config.toml
norm_place = "pre"
positions = "rope"
rope_fraction = 0.25
tie_embeddings = false
parallel_block = false
lr_head = 0.00451
decay_fraction = 0.345
Each number is 500 + 40 x the weight over its row's rms, rounded and kept within 0 to 999. Layers, rows and columns count from 0. Numbers have three digits each. The size before them is the row's rms in percent of the matrix's.

# layer 9 MLP down (transposed), 1344x512, rms 0.264, rows 802-838, columns 256-383
099:510497511500450585494509519579581533499486576484462523434496509540420502458463455500522556524429559472522433437549547504496549477528435530499395556459565439462469519472481492510461555474509525490521501460483546543528429525550468494451575522498564537435459499498487515502496563460486532473465528587537471523539461488518512478508503448508457513541540501496482471491434516506552556449424
098:536464512506484495485493488605457487447512482528562518497430489531504485471465506482495532494513518526477091189505582502495516474484459469472503494492539506468477504546487436498450467532480518496514543504449590499457557491531493516539527528572505510473482505487533525522494498503522476517515526471439463475498509446481497509530476525490517484476523485473491498504508493483533458492513
090:557444523573466498496511532555537498514518421533483563454440554526477500488505490508509542410499550515470551586495460496476539490472498583512467462453572512571545525477475525469515523512523495503495576494486500489504509491510466424490554499471509560464482521519539538519496505541556514432457570403529489550462451526426503526546567522489526467555501519488528533546462505504524495541484
110:459502494523522608486454526507441542474524498481485538580468493522495588475454465605577496465596514480496510432506462483425491558521520521466500495520501439505430559483511437478517456531504531587542480541501533510549497551493537512546498527492483552595564537463493497463501467520496526534548592512519553482499536481462528503468542515473449507551499510471455387551445394502409504457500
095:467511504504423546534423502487470473516520418444529514473513570482538434538512462496510466490502466546518529623466424500575433509516516453557497439478445447490392450521469461504472525423450521473429504558508518489532421382458492455552531447546587492415503525457456534439473528541560437473481487527522475472508507486471496477506500518541514486462516437440455464536469501533433489504503
104:432496464471529449522479457464474515493420515542532493527439442490476516544516542561519496495477490492494569417433402446466550488503543559453501493458480485445504490505415557511463450459502489563527452501521577469485446545485566529504454502502407488569500458499515522539548494491553493564519541498450456502463520502527469469473470500455515549501465526471489525514554481475497458446469
089:458513463537469523513496450518579438455477496485492539452516480425533533599471507445509508506538488531497599610498542361567480495525494519567458542476512430513461520483511512500450472539525477423453512480402426545530509475439542466440542517517457452581447448475510498496510505524490509490459542495517486485486443541453470507461549573551491497542529512483541523553445455494490470562498
096:454554456547487558461478525499437509463483526543526516509507520500416488524509420481467490501541491564470610539521527486490551479520422513490455501467523480535541491464503543478513467525503459549475452452508479430565528465589355522484522514509556550516422512525576504522530505471510516552548454501507540496496556519505470474466486525525469455532517527519549495509478479505477503525555
101:440535387498513554549499445476500508518488532453538507483560508530493548447477561532493455459487506533500563529435501572480495466554504484533480509489574453497516409506521426498536456535445561528476565487558557488495496457520578501511482545542521439546470498506530490461426533548534440464557560440451465527527583447454455462532524462532530494511498519501477522489502508428468517567474
086:457476527532461417551485472548527579525491502542530500509504475465501546510449501480443530471469573460512337603543519527634482489535521491557571491565528544526524450507479546567485501472501527535565450558492471539534498565502478456479496418433412504456480428581450447482474558531494497495562472412507475479546481554510513541459481428473547473530457542519519502549514529534578486512548
106:500458549521380488464470492465540578502520525525534527470524546463500552594523542450527449452557483548495467534462530514539521538550480426480486454458539499521536469492449512472490407501497435441550471471501582478442480416500459528522546569458450520499484478541466517559548553460555491474491442501507577555461515476509508486489476457510534460558575493459537498556483465423505465412481
097:513489592527496551395511485558560478532463505542465434460462488520521490433605424495539515512559440522557415505495454486562540554488504449483528489487501493451516475556524509497433476514566478491457488552503470440530515388552422574530539486439526474537499436432564463402539459457514467475456529444531539507506494527486577491498523540474495489571525558487496562522547523502428507562472
102:471509475514495487487489555480499475488447476557534522491542522476567473549540492545504508439521533527449539531467515466430576458468520565489503549531499496529498585537413509523520548559538543504508477482547497484525515552537494538531496558528578498469419591518524497463524473521467499480542466476470498456441483511517494498520468533457532504506520523532561555435468481428460476540543
089:495520452555508498542416495495450517457529463492532474482457440510476484428566504500525536472476464556478423476536459503519580451496432507462477444520468481525442488513502493465500540520501438454553556519582476459542574515535486524568503471495561478513529563505492548427508481548555417537548541431539588466519479546529518485452535507478449514473482530453501570514429450480471528464542
102:547525448527502442450485525504524545566504502444541513475496435452498614528453469463513483470501486508476469492461522458540505466483534423487522601438515506484491484450475418482526507493492493452529507508530488520454509542543485499567584445512505517461521569541520564449518540459505469514522498561498470513539534488481472500489550429572428531546506591526554481507500561488511487518519
101:500545495443441586547548514483506422501444482513519471492519512530474515499493491409492472513459502529450423393463436431445440504536428517449468480525458473444460552540473432505551518477473571473554493599503511501467537515491471506426461510470502455500490558537463482450507427518507560511542528457544461532468523526469511473517466460493466472479541462502494469411471473474471545488458
093:474498529503487421517565467449493474519494482542469483503494490493565537447513506523513402513481426517496556539463446541458541455548512493559504526551534481531540513491538548513467494515519514457486521412503513568469500492505493475484555511500551481484561459456461502489505541492441508483448489560463493469521484550420515485486538521575476526475492553522528523476459534543526499537491
106:536521368565532588503502523501507515485551484552553483432466520522442497526529565570499405475458528477483500425512460501538491438462450545500483481438425540549498498557485473538427539525444481539502490503506488516494445590503464491458582496460571486533543510491489473566458456504589436463505515506498539524489503445482464483549497457486480476580540467520437454477523523547508532465522
100:474534484475454497512570464486567504483532395463494439524525506540561475435489446449458421509511551473514332417484459568443565434473479514518522460480461553526488531581396400489508517545515592485458469481595481535465480467516490517465463469498567509545500534498497469548487512538524524471522449451547439452492488493506478502475476493477540418519518534483505444516477485587463502518517
104:470550503525469419449471556524456588557490462581577580518461457470514478577520486516535476477495464508527710596477434565448522506441492551540498420479507512525492541492491453522467532500550467522527414507523461411516502476410495536476516492474520506498526462509574511561550549477479579496467495533548530490531498487509493468517526552568549555541538450423528495530526497505543547527443
103:518468460475506505443534523494522506487485460498486510429507487546496470432496548532518423566508439532533413565546509479455503448483511503457476538509513494534541483515488495457457490475495441564555466462490529498483527507520488544533428475518575530528504467516534535473499475450503481432481549436480532457520488534575491461537493525532464462551535497495484440549472482479471527549474
094:546484430534469415468503447479513495458520516453463493505569516533515446533480493461430557517475508413538486563435466510530512537481436477572436566548529514461549541467443462533516522577508543547504490439463499530495496559496528467482584506448523480458476463473484489553514530524492530472516494484581521514508537450445503475472428569488497549537503478507466481441475521525411558468487
110:521491430510483524551476481539518510476504503413512544446485529476472509450511491487534469498504476506510551529511495458500471532580551523491474430516517525478496489467579505531513422418500495518453480459462453516479507476514567512489494461506578512464435561491485464549469397488514438510554559488504460543471494498468535506443513531570484531533459440563436483489604509520504445504423
096:473491514485503520415537514423541535499587466522448540493512464468539500481464486538508548488423442528462672681440520438508500465526477496552527512528482497447518473454465491526388478521489414574549543545466452456522443526457504518545496488504449550448535547448476510500484492547498483522503466489538476516532505550537529553467575543381528483502485431556466490495449444506483480495502
098:527477529533466562503432472441488424441454492486475499569471530514482572480521428445543465536470501509467523489439487462536550548550535525497532522440480499461512471532454584517472488512572466487461427509499468471519422503505490495468444530436507494491475466424419477523568455482546440479453511493488461499551461396505499482468475493464508506445530498517517554495469488531523521508416
105:452549545489467310558492458531499474521473602441509453535468557516488443520474500484577504536508511471486407456519424590592470526561488454519513526458477488493519514535528579515491520495521498473432481513437464568574465550529547481520458473516508476539492526498505485426446474568504511556441456481450422479550553472526441455516477519455522526498490507485397555458553486471514485528509
099:481596547469510477444534471529499449578517547476482473519506518525514525532474535487485475472444459502553526477511519483552423499510538532511421478474556525456450470535532610494492450464470500472463571485537518490528516511462536511500469489492524552498507495581521554547553529551456565475491484505555450521431450472436572481509521539465533537484498566515475524481533544521528467490543
095:462435504485539429545424514453499484518480439567490478559482501545467504492561516524508417454461493531548620590489549536515456528500514445550515447503457507562522496500485513467500469530468511526529479498442508510482526482497505492474519503473479540472552451482525508512467510517461445509495493496495521535476486478529486451506483524436436469598474443459479540406473499482546446386458
096:526547455558515529462481507532460518463454483521464467470493496479442592546483464544469510470457517572420485579471540508435465509500484458539491433535537488515564468495442528459473478511498461459540471468493549518543519434533520497517522502513423498503506440448497543421580481498436544447482555549448504481488418487493549566466505541513481413462560486491492548487457480515560440534510
098:563557557521524428463536443482495492540505548532543583491472577506505445479545594482461534430533495484517489549512583472511448480471499540520472547501497563556512462529533522508488501551489429487490438506468482485412550443486494540558501468475490455473489459444580465545541544538470488523471555443496452490459489516536475490521533565402543514450510527485422498481503559509438443466518
097:521462501443525471510488474426526533440556501478505515619521452515509525509523479466562509486533483524516396445478572531552545438510537513508441501577529533428408443530497475512536525510508486443423532448498512549507471480525492517528493530477458522567457501516533456521411428513530583477543441436596509509524497538480476498488488497503509517447481507355482443534523447488431481542539
101:551550555485499544515477554501510484573462512517486506440576502497485487423522496523517497527531473458423575568516477510587491493484545521502448504569489485526459497529503596495479507524526487535466456473563531445502555472485483607509471476435546518493543510464528506490466503416512569526541463515513509473458507529497525529495517519492469490485534558485509515521524496458570507441502
099:596563469487494415452500501457479471603519541474494435475476474525504444567493514514461541531499553535499465466509478529528545476521514553532441475551461467567463528469479483491525504512554542513498475534567485490455463552475535500613457560511593475479471475469556535443521396459447504529514521526566475419534479455544454525502445446528502522487492547514574488615441509513493520483482
093:451543544479424464500448492389510497538490503509518457472514520492521490550590495514445533455467497507579506405437433450499478501473512516505452577487490496488495525508512421496595547599431567526567494452473522466521572498416508521508483447456517476489460466471524474553481492515393478495509413451509494532500504510474453468449489496451519482507485556503548454456508542525464543442523
097:528469513500475452389491548509538496525498511523517483505481451432512479469532507595534558511515498542527486430502538528565514490470490513559519500473456562460454545444475564478537485539553488428488596480548510501556533558496423486481505533516567576546489448478511434401503453495437483485538489491499471460471491487526458507488517473446578440461433462480432508469479491515535447500493
118:485496479520467466468512525495497526478547458515470401512466434433455465472544533588508523594478499534497386532479554515527481505488483473498439572423533471519532548512487497442543525464511484520424474542548527512537526516425431492487467453516489491497518529533512448513490436545481486530566508511503485550502505522461493505456425557395528542509556566546513479544555515505468477485414
103:523496466493523436569498510522494466461544409490561484486558525481457503522554491547496477539556509526491522480473481498520523459495477533476478464503473474565427533440486451595474554532520414579521603471555494436489528576556475454528570558478554478555535564484551466446477480495519521498547490518515480558536508539531510552536419473524476479477540424479466513532458556459525554487429
# layer 9 MLP gate, 1344x512, rms 0.217, rows 803-838, columns 256-383
100:539459476461546550478490451558465432515533487415482497476508435499561566501494439534434531526498518486505452502457566516556525386455488474413492498440537495456454481528522494519490510539481461488550499478522629633514517457514436494514536500566540542485530493563523544494492519510513507408557540372507474470484476494527468563527518437492553474541525557533481447555505521468534444452553
096:502470472539480496517512487515544484432447510497486484499457527418476442469437559492536483465527502491562487523527522522497537527409510482512492479545491478504551450527497517476525522499493502528513516533552484506548450480585490507476470432496494575574525515583543456518491534428497512442554548442494494511576401478426517455447510501422527472492562537513494574445485493458533515501485
104:529511578535527535486542512538404515563513485502446526529492475513426479458465528450496539583516494491530488516524552492531498482541419489436446491516495475515510556530442502490489537466442469490463531421473470581547528498487459549494505467503547492502462424477469512470561521494475514560490501527559551571475488482553456509531424513529464474511557501515572477529494473506565368559510
101:498544501547514537523531515442475487580458467419442510462440518435455507505557526537526468518494542553541544493535498480517555492536470518436488542520498481487545511491502381557500520518521523527505497527534493517597474508465531493434446604385519527483555551503502504539537466521437533599446417487457532482519515591552441487518453468446510522491551582486491500496448555486506455532529
103:543399476469466457492437416519512463494485519441427515593487495527427504472491559467480512474493509516462477516519528498564491518524463500572490567502496498504468568510482435473496449598522453550515562492502506495500530587492430570512497549497527540421547498515465504527532507538529474535447482482490523569475431534489462544523462456476517536547479421451437590537484519509485504536581
104:483509537479618487560485504435453482510514572454486572517455487520500524549565497473522455512484513467421477501517505537483456480477546585544468497495476478541573453465517543476509484546507529534485507485475474449532549459459518395529425480505433508490532413457560490499483519473516567486464524511553418559520484460444561561542466534538474516479549508551506442485504512614496466486524
098:471572445512473516457528585473454493470491452561481476474511500466504526496435513448551551518452473580545482517476554495376525474365498502513461496449460515425573520544411535429511430573525520506519474480555544522506469504564489506520560474554535522485474502443546461527578518465567525496543444539506499480454484557455495514561491386488513468428472504486548457489525400468508475421542
101:522523457488533559547488465482555454467529548552547570491491512451477445493524540511557450464504491515548547490563504507542518513539518464396514466432525463448608445499525461499470405437463503460446511448426510543497547473518509448457509507533499503480460497473452511543539522434579455508481449511523477591536513512453482456535507551425526518483518439516569498419530508577493487496544
083:493511494469472502439527470520498521428445447489540510456500531486503543453546522525482452564621495479499517526457488576511473499487492516497443526509479452516501531433570516573445500510535536484462515527598475521509521499509525520546508547502466455527521587535488406535460478501523521493485581481445531516582512463486487508481548481487525417554549506533452497485518466494554602542493
110:558518541435610476573419491510463498493436492551500464529444445525427517502430524545455445442532523503470504506455502480494466440483489455495515542448469550518465506472493534454421492545563459482455529511496506533548556575553519465535430437477477529534512512484492458514510504497566541553467453523444536513577517583466450519487491551520501486538479487536470541588527485451494468448489
097:513509511497487469637488409551498503438552480462493479515502473518430489450455412485545548529498480555535465514515468531512535470527484508466438537594570526529485505482482456443482516530408455529492430484490443547501470525499444475559537517517465555486481469469560511495360495475491476516493469521574472474533551569419447530476502567473516550519514557483474490496539564457533474534499
098:546464521484457488560496535459501521518408517471475427540489458582445507447453510508513505496502447493562534502483438517526602524571512595442547473465522500459483460486494548440453466493542452468572534505492503552485508402484515567477465511409478497538471494484452463507455497537498497517540509507485523473492467467477486481533456481503438425509525416541425469536573510458578437475523
097:510468461455528498544425464475450505477550480551547501530543483504551430560545497487469472446428551582492483497520498464515495567557497508525479432502537492516427451516425466492343495463514484487492497518468510506512475484505531509486470501503479465494515493536590556509515505493534420503560550577546464480583513461469409526511492542459515552529538472538535530509445450545462528552506
100:520465556470478507565474451475452481448433464518535522559505556509422475518463486472560538534499533481493514479501471502495469454455591476559459566495489557498529479461485451493495552466543476497467508556437543482547494486437489477523499477402490476500502483551526601505480433549502485541527513524509513540422481469549482460519414498505465472464564541462526532451454590510540456493430
104:603469527519469541517454459559504516481536516479468547543443505475518470506512460541483496565478463456498487486552528546501455506443458465482539505486494485514489521481571501538483516542609461514546526504514443558508511520542496513530518528494591444513484536445545519518438512414476391552527465439562514493568457532468474482536476467522580472467467549446566473514495531544563490495524
095:470546497569490496489537494527475492518473501507461473566504497501541415409480497482505471511479477492442489512478566474558514544517478518474443504426554443569558469477470515479541471515466510508540491488498510530506470488447494480519435485453484474472491447487433510530535486566395508588541536457435472491494367441520509521515463522433525480489521483453499400530499512555510500519466
103:451517418492490487505545547513491506460470432478477422428536489543470532492535499479462470468511489442477461500447460522534540497446536535499483481506398478554431524488485530548457547484502497491505473453538444482469503497495521600516471490518550476524436643494466511486487488490588468480565491484503516454503470504448486494563509464478479448440503577447584493562505552479491443494490
101:464591547463489466450433483447483500589514514515476454545467529561439507524452515505428516496473531517525499510554558427461499468562506460508504468511549519552434460481518521481531531489589451522583528451514530550543537587518504452571524473571548539481433490504546486560480512551426516520461503526485510514524471518414495483574499460524569482515530517484498504554479494487542520447406
094:542435465520472502433555494529486446503518501506473416538499495503548577442494493421469532467535453491490540510459483493489513545522521531467538505446525497508499518517500479472505495402421552557476394476506449572551478505450427516526488519511399474536551521499437421491458462484580448487490510468467528506451498483532498480517477534492499496442465515541540536496412523501483426506545
107:491539535495463472522486487522456490510630486551456516574508535489532574491532476520515514474460540547469525478497531481417443459506518517504531478525477557460554505454515475524531508531566476428465508535515526536485448427503476487468514507491517447544409442478532473545539530493503495545443527510450565548530572495490481505495485511516540508467452413508471552500505468502498475523469
098:527491498504477502510503562480554442442424477458447567506455502498503524472487484507520552568530525524470504497523492423560457528484566487465481483487482553452405492560439488462536476447431423483476471533498497485454532467482464522564389529524550586520526504486484506512538458449504554482512538428502507525520462510484508531459569430545522533485526501493485532510557501548494505476482
108:524463440583534536510469497506545424403541570421492472510499546483488482434534545475526540519538483536519525500542491435431520458471552549503477499532474448521474512480467448477452495450492496451550565506527529509512517428546480449479579517502463494477412493468577504499531455485511478529491534456476512501508466474494522514561506550554532380502550459531506505494458510560538475532500
104:512478450490528428556454495498481455531464530485480432497458505498448496463475485508502563436535555452525504504583467515416435541446561503498495585510489496526474414542512483577520555468457533502504507473435489497398558569518447481446488460553434512489436467564472464460474496543496518505474499511546531523477547490453495361453491529603526499501509451545521490437501521508554443489547
095:445531422527486443499543507556500579509433446507435494592469452547457430478502477453426438508473520500466535526537490519493480485515468522476477454520519567479472490540478484480429496495411549425538498499495521470554557553515497514479492465466497500509546480503540541534507460507465437545508481445495501504510445471487499600498530486478488521543476575501500530548516534531490475428544
105:493486419459502502499530462463529494478547464546513535449508412541529504492574510530497524506466526493461505537485445513433543382453527534471517522459477507449510485516464529445484526449563432440513421542523540489516552450491481508578504497466529471455534500512532509491510511530481505488487508506451526515558514496491535506547526485427496416516526490449522481583427565543491521519487
107:459530532452512524451440471465500521501489498490531518475523451475459494509517485462532469506461542484498489509526508442482451572523506471532458464442494483536459524541527555471524442521446513478505455519514509499470486441473543498506427457498525482500515479527507503511490470495488495470427443520564475494456410503476459492491514514412470522473538567524538467497510464531443508453490
101:508480470439483502496492524462405413532486562481466470536455430530431472493537467521496540513522538486530494501513493500439519479511545483482487508566500475474432519458489477510545542486545480546525430559460452476503528555457529475477489476458491475541462463466489538527487482469495521463434474478490542521479485498408544482511473495455504486553559472438535576505498555460459445446534
102:468505480512527523544499490537514468513573525445512499621456486555543463566491465476500527424511485472510496502502485484429450538503471541580501510543510472619496453451443523547535533461503550467501541483489545501555506428525489512458413504493511503507516508552546524533529491474485501508524482490449438520494469479495521503431534465476424550530454523506492462511466599504591440514554
102:568520505464504467526492481479442468496547424600511460535479446539488488476450522539447436512464541510495477476570496498442472503494507523527449537481512515502462553461529519553503559500528466563458396538462471401451543461479515532478454494503459571464479534449511505584586569581467549445454503475443510530575492558480472433559472546407509464430462476434584518581498522452528478524504
097:516500533509402457556482484473566526485454482433512503528528450500461559503527467493463488578466531540472474511521461525447502518533455574481484504507456527460519524486511517533507427515476520441518497533499541562551532542496531511551479459569426493433570473493551384547511512498513533518520535483444490486450403474453513470486500572552553479474542518523463483487569524446503495508404
107:469543480479562513518530505451504558415536551532541486524522460472505522561501495520452576489488508537538492489463510499452488427488543472501517536487499501473525450488587536468530569532534579457544481425494558494551527578545426511516510535479558458540393561465478456497497538478528483469514449480494519449588466479492524455509490435491414457456476498552513540481513546450524526527483
102:557567478488546487502432483481457483548477460460469500571527516505530476548526528446544465486592502523501543485512501439473424429556487510558500471478553452481535484613544496512502622557470476584449465513474444567495506510515520541581516476446453528456536495469499454528514467509471457503518450535463550517558486586486475465515483440535544525499455501568564483520548553497566531509481
095:540476537472459469425532546593501602416508508491446559530518553576452444456487489526533473491527530498525482505514502561544512479454513491450523511490531498533463447487470523417486470495542478497495507496554504461546521487554512572459503556477525494469462498458525534479544479480504578547504521539472481543529521530482553536510512529514441446451546547497463479535515485526557502475463
098:438574491497504477428487482474545447492509455512561483464465443528460543443518508520463507496445500531504482517522510467461484483429481459544473531469489511560545456488517455531484477444450577407525477488486475479518463539513478499403537497469535423507536501558534474478535494449445435469475557591445499592470494529481447480527436472517532497486465506519574529502476497519534468503500
106:445447496522462338504520424488525577486453501514506563499544470474520473474506501400552491520519540446436552519526508506514540464564480482522455483464543615460456502502441568454552538521468505499501517449482513506540572456515477523470556435471463518473462549483477473513523559430512480530487555503524507452445366594523466576481462535499534530452458552552479497467486590532523528558542
101:502559480456534467525467542536532511464454576508547518512471494465439588506550466539473517529510482473510503521483434416551502476536553455537484523573558445526524418506564500437460476475442505511519496483475455399521535525547537506535515537469518476513482521487524483565506441510496578485548548529485524469522480552563478506445528486492525557496457542550519540514506530464510496549504
# layer 9 MLP up, 1344x512, rms 0.221, rows 803-838, columns 256-383
113:481562553516557495448413550531479509450529529471414545534526442435510537476462376547449469521570504573480482530491550521509524418477448469442533521531486533539490472477473502514502438540468480465524494469555568543435519501435547474591482523500577508447579490532452542447530545527475497471550501476511454449466488562552485473469460497478465490469551520539499474511514505522495486458556
093:486467489532517537478481483515452508449561524527507493532508525567497567497532530538555441455450580502481492503439529463496492479504462459417604493498494475517536505475458485433494479513406429452422497504501523373463534407499480534555541446514464445456496489474504514465520490454501436452510440532495446484475551426470459520521516535519468487516482502535476536566487545483515509552556
107:535461568428459515467496549478511518571440480535517478432457484582541540407530563516491504466523526476493478515504530529477495592428563525507460479485517522502461568489518549497549524521490498545559524524507489474539503508412532511542456547518508536451496458468462527477477475468479524510540557502517430517484484445485546499536573488533530472570589476522491505478505494438460408505467
093:491474478501481514388502560458533525452502514488529493518560478468532446489567540538412436518421499490426521515495490545449473498476470485506535563454468473516601608561450514504403539581472430424516481535512464515489398525538517460488502509541503487470529515456540509468513445451436545518448501513509554473498466483486531454497489558511461478467493544548560425453510590511501455496483
101:516547493504506470495518505523509498432518491468537500503544578446496507531514510483434553461547495544459487512529447467533476459459512550512477532503467519507536527443452438480515411556491546541491571425518486494464518538573553518504519567521511482499565481464524494548424411449470454501598514492525539490432531483587441497542532501483401485537453490444539516523507515442502449502455
102:483415520505497529517463489510524497520503501508537478457500492439526521520556460455542519547553467511550529475510570516597472472404498542423459479499503544477458539435520454504548498501545485496557538526487493511422439455523525574534507498500456503506537499491359500449555418516510501564466545549480480459518445469508497416509528416517523495403507514505555585466532379518533485515534
099:590486536478488523510569469511437537467495446465566453538503491612497485445465554543534507526587437485542509490487446522523501518604534534489500506546534495542498464603491515534476559435462413495476518445554540504483514529481486512511517484471546543522453442481518493404495504531492491583498542470491487485541500461438501552509607452460454524526533498507541517473535484500458490502452
098:559492509431537546487406499481507492484513486519541518455449500521484506470449561498571549521552505505464509521531510524485411508477499409520466463465535426537488509427513514384557489510503459498490524494462500479584439521504480489455430582495544491483565470531482423472426527487451507533568544424437481459480498535474565496515478565523479479512513421492468508573463437566498484497548
085:469513518478533474560459516571503485501529512513509487540466463497494513522479556440454480438383512520546407527502447494414515552489539491466506518440532458519500466486497497574554423499492502459461488547514490465478530501482452508518489501536431487513444473481541582534473520550519533549471461586460486537497535462515554521516489480566478528508460512478552503542546487525474477523502
111:468536474484521541478494468548575483443441543461537459450630518468513543533492524531484546528527471562448496486518478497508529456497429500417456460467414457550505549522457506505472496450500473542503460530471524482460484480468407483501475474466504504489491475513528484507444502417524535427474516514497415511457463461481468482471498480505465562495505538457494530425552510546533474489491
095:482478426525492473484569493523512515404455463565413467513476501506457499463456486472532561443471559483522484497508481500498507536545549490522450483462477479510536507503474513462556499582470488429534516527551502384539517457531509547535541452526450515527457446448522499491492525479480499517441457438490511550502591454482454493463539609619430459477532522455506463492524471477480482451539
111:460491502421458529463492570469538498484515507538492555518460530464555491603505491478496510541512504474472514522461519473572466446470651515583490473476485508551465481529517442524543584539569542477526526490566518462541479544547486566530446540516525549511481495577527544509559458472527493409497502407518439523454494467480497505521546537471521509545505523476521525446502507455506535506501
091:490545433458438499556430437517428493498574432520578513551522515543504488507401502426458533455434501636493542486533448532518483550570529532527517448557508507468486498494481430478451527497449470464527522504522468482497531550453513496508528487497492476538479500554500496490516519486503479574565522537547536505542475468442492585466514504464477552473517506519566497525462440535474557497557
100:510492511554482495488512533478510472504508495458525543508493540496449531432569490483533582446448477491535496525506445520528514457517501470523485526547447495464456468476548448560442543465483505458493533529560533438513453549489474501504488532509478529467500545476480554470483504495544525557393573511469552426456463526407421546477556494496465591505534518481494527441615484554516532470466
103:512466544470497520512488486480495478475524439552506499539497457520466508545443480506505468547476428455427488502416507539503467483494502483514421504516543555560457460459543546481433521527511548541518490527425492464472486511530469555486485528493571524442471556514475447506547519527503519510550491483470497476600496492487535496406494504518463528484417477379482487469491525513468537553477
097:504449504508499493537446523458543497430469476488475579502521566498613547465586445501499483421503445525532519456515393479463516540497532543493488477591521465439516520542511518544603516469466506533522506514572504409549572477480520523457520473470521525485453525553518571524549486434517458448507437498530579488485533507551550472472508540494463516504509559479555534461454464472559437542547
115:443565461508482481494520547556500529507491515469487460503490478509452559456550490533445463440479498566494471493499458541575524534405630498447487447533450435506506503459533497513369515566443494589443521492460444515532433491479488585557492560507527447466465600523530486495469491535547441551484508451468583517521469486506498440502541481498511429510554468536506572584479529494523402461488
104:584565479488509476469488517507474402533479536447510506515486534495480534561452463453499494498529547429519490491406527562522558487528511536572479569491562518494503492503440430494489558497568471460518501480529436515479494495507548501540571475497518448546492493568490497419521501572553498483504507517533491458472496432512491510497491552544520482546612499532491465500500488560551535419570
094:494531565505479493477487575481589476522436503526488559474491537518496562460509461501539529531473553529437488523540601472511524547434472493475525607567515468482520541539533438554553435536436443507560523456502469544432519490558450547508476510464563450479522491452434513465520451437479550517515469497581519432543419519470504519509517530510476471478526540408484508544536526422481498443568
105:535521500447510494476584483528518526495452530477537528474505429455506552442462521449495545550455468538480462533535468463563559451505558565462501467535475478443524478411509497489543509561494547516462457433516503460469483495509435552528448504469505570572501499524473444580532480487430448476496492505508501518529458574571506464421502563495549496493486522545462482446513489534510514506572
096:515499509537512484473542465552478524534580609560478542463496538551524487482507489552482530495515508477508424544536508576464551462473465537528547550525436477537526559502535579528545459497588553502516514515503524533527437526519549569458526509518467470550476463471472555489484480514507483542530536541522455545473487473438495523499430594489562491435547533411526449458463508496506474385529
108:503458438475504507465495533427436497515574551467481442463468427487434510470494488548487465506532512534506518503515445479484530493536487479478539555472495524509527526493503506538501478514470502485546541519415504548536521502509562496578498517504533493450482537496584546549477517509504496461514496466597443482592463496531492545502470466508509513480487477479468477506526478471566472493480
105:498493596477485475529565485502493480470536473440513563491541503415480468461518506556578474499437419565472486471472483450520535485546494499493502421455507511467538456494463464460505408539549493537476524493512497512500497444587584550539444508481454470466546526429448435546551516556491523460536501419468448478497470600514522534519526525469461513519462531478440473512573447508538538470486
096:508483460522520510526439450468507404505480491492450500432523472486485492479493565491536444525490396539400499498485483439465495566498474440524535458459595566574535533553498535529538552507512473501533555535487548491467499548412521451447532484524515463483475519454475473529485519490507505573555560466468494483531539563492509491506495496502503492432439489574490519490469445456483535624545
106:463478426528491490459460525462482516410476492455547441463471521464485480535575494481513566511457503537502521514489571496570499520474456517398419498530608526464446535569539470484535522462437439500434535495478482461531501539506510514563485510459523489445521524485503598528468553483577464465519506461604508435478484448552466463449487607530522487484474523523451524504524536456484492479477
104:515492499509517529431582561452563438471449547505503504475454487479484446531529555547481481457473475523418507511573469446470509506549501501455473498502481506500492496507482530543474463497513472490519573512435431540531455481545453498513473510533476501442480453539517552541527494456488568529450510527476518525498416475468532495487492518485516525497516497468498525459508455461556525482491
101:502561502468500483580501542549466602466492493494498449493510513474530524505460565448441475481512489521519518485502472571474545464451472558535524535511456519420548489568500512494573497484438543488511461536508525531444549450576514495489476461494520483538495515507435477442410508506529547559525358468542451479456495482534450502516531473459484485539398541508495420491534537542500517543460
103:513459523507426495473491511541446520529501507492530480498498463412503495460509543497577480512504519463420469505484496468474567497498494516441512526481589571440509478569453510499530435517466477532473448541555498533458493551466522537531546394497477420442475487456473506455531484524468465494452496462545523510486508562563513578556435495560554453459483430483517573565568519437422506553524
096:533551520535480476581540483543478408490473544513593536496462388484457515505477524455513492498507477496475514530423430476528435529513518531467442565468451502512502491482509447458473464502511478564541532446482543458508462415471533503494522517517492476494445535461548540416405521519434464525525496514480489531501490496544414481499538566526502503554470519512500509467547462585533440550541
096:535490450464459545581528424489450505509493517500392451477475497540450445480489479454396505509406478482434490508545482505492509536568487522470529461510482508511448537537510478470512442509516500530554403508466537456436523450486470513514477503528437477532529473517494449548509475557503493444525495502478487512551448526413496506491543491493541502520486545488483488503502491543558485523536
106:533563511476476487551480489486470438540456494469494481436519514445489486497496486480519476509483490444468519482535443527562454490485485573485421460492461518499485563449459471447463453469537482499489416504543501399456533443500550526506479520474537507519609451498514523484494469464493582505408549567491449501406491472512498476536460495501446568564446519475499481466500451493475515489510
099:467443519552523475589555509472485467520549481475592451477523526423501526522494484490463457512557561512526500511490471511466412496436479526547540483479511445518490507385481550446433437507513455500576515483531444477481569522499524602529395541470530455550453496489419437504498474479488485463530489550461422511468414508517451551428552508449434522516492538430555493449600538588469500495541
093:480400570434491530502538440514455526450527515483511648453515485473364483526524491536518490466511562504453480524430535530523483482544503498524514498526484405506548563542457553509553473577539467512580474457453469494472468441526553441445489512479545503440474575471494519483459459463478505490535519480466526579456474472480514427604482570419476463522533529442484474415513520513541385522527
094:498538451523468488456540455497504517436473493523378481469511421497557557516444538501467564524532508473521483535498492562534466490548418577456557518485489539552497486524471421556545505531566501474555454487435559472440559489472432498511515478516445520456519545526521453501566450522447463540473525575485549478537487554505523497441572468530451538512468431492481538479451514470552482568488
117:501558460505523488532541517512483515519526468437475553465516479483486498490552446559534465508506551520502451481479533552489449447483520492529475469515486472446510581542557484551513480473529522503453493607542448495508507545503547486518519477552449532537497519529516517555532497486421518525470490435475484561552498523509438513491534484481470507536507576517517494540463439430482484507469
103:511506449512527505470511526467397438510507516545483514465495487455519543500494478481459464507512485537547503537484530480495522444478483558472484503602472467468513560519467522459566433548484451528532510607471479462480495564463520536540535472525564517523440414487519478513480440512532508445493557470531432513494553515505492446538518452466458567473449485517528455471423467534491568528503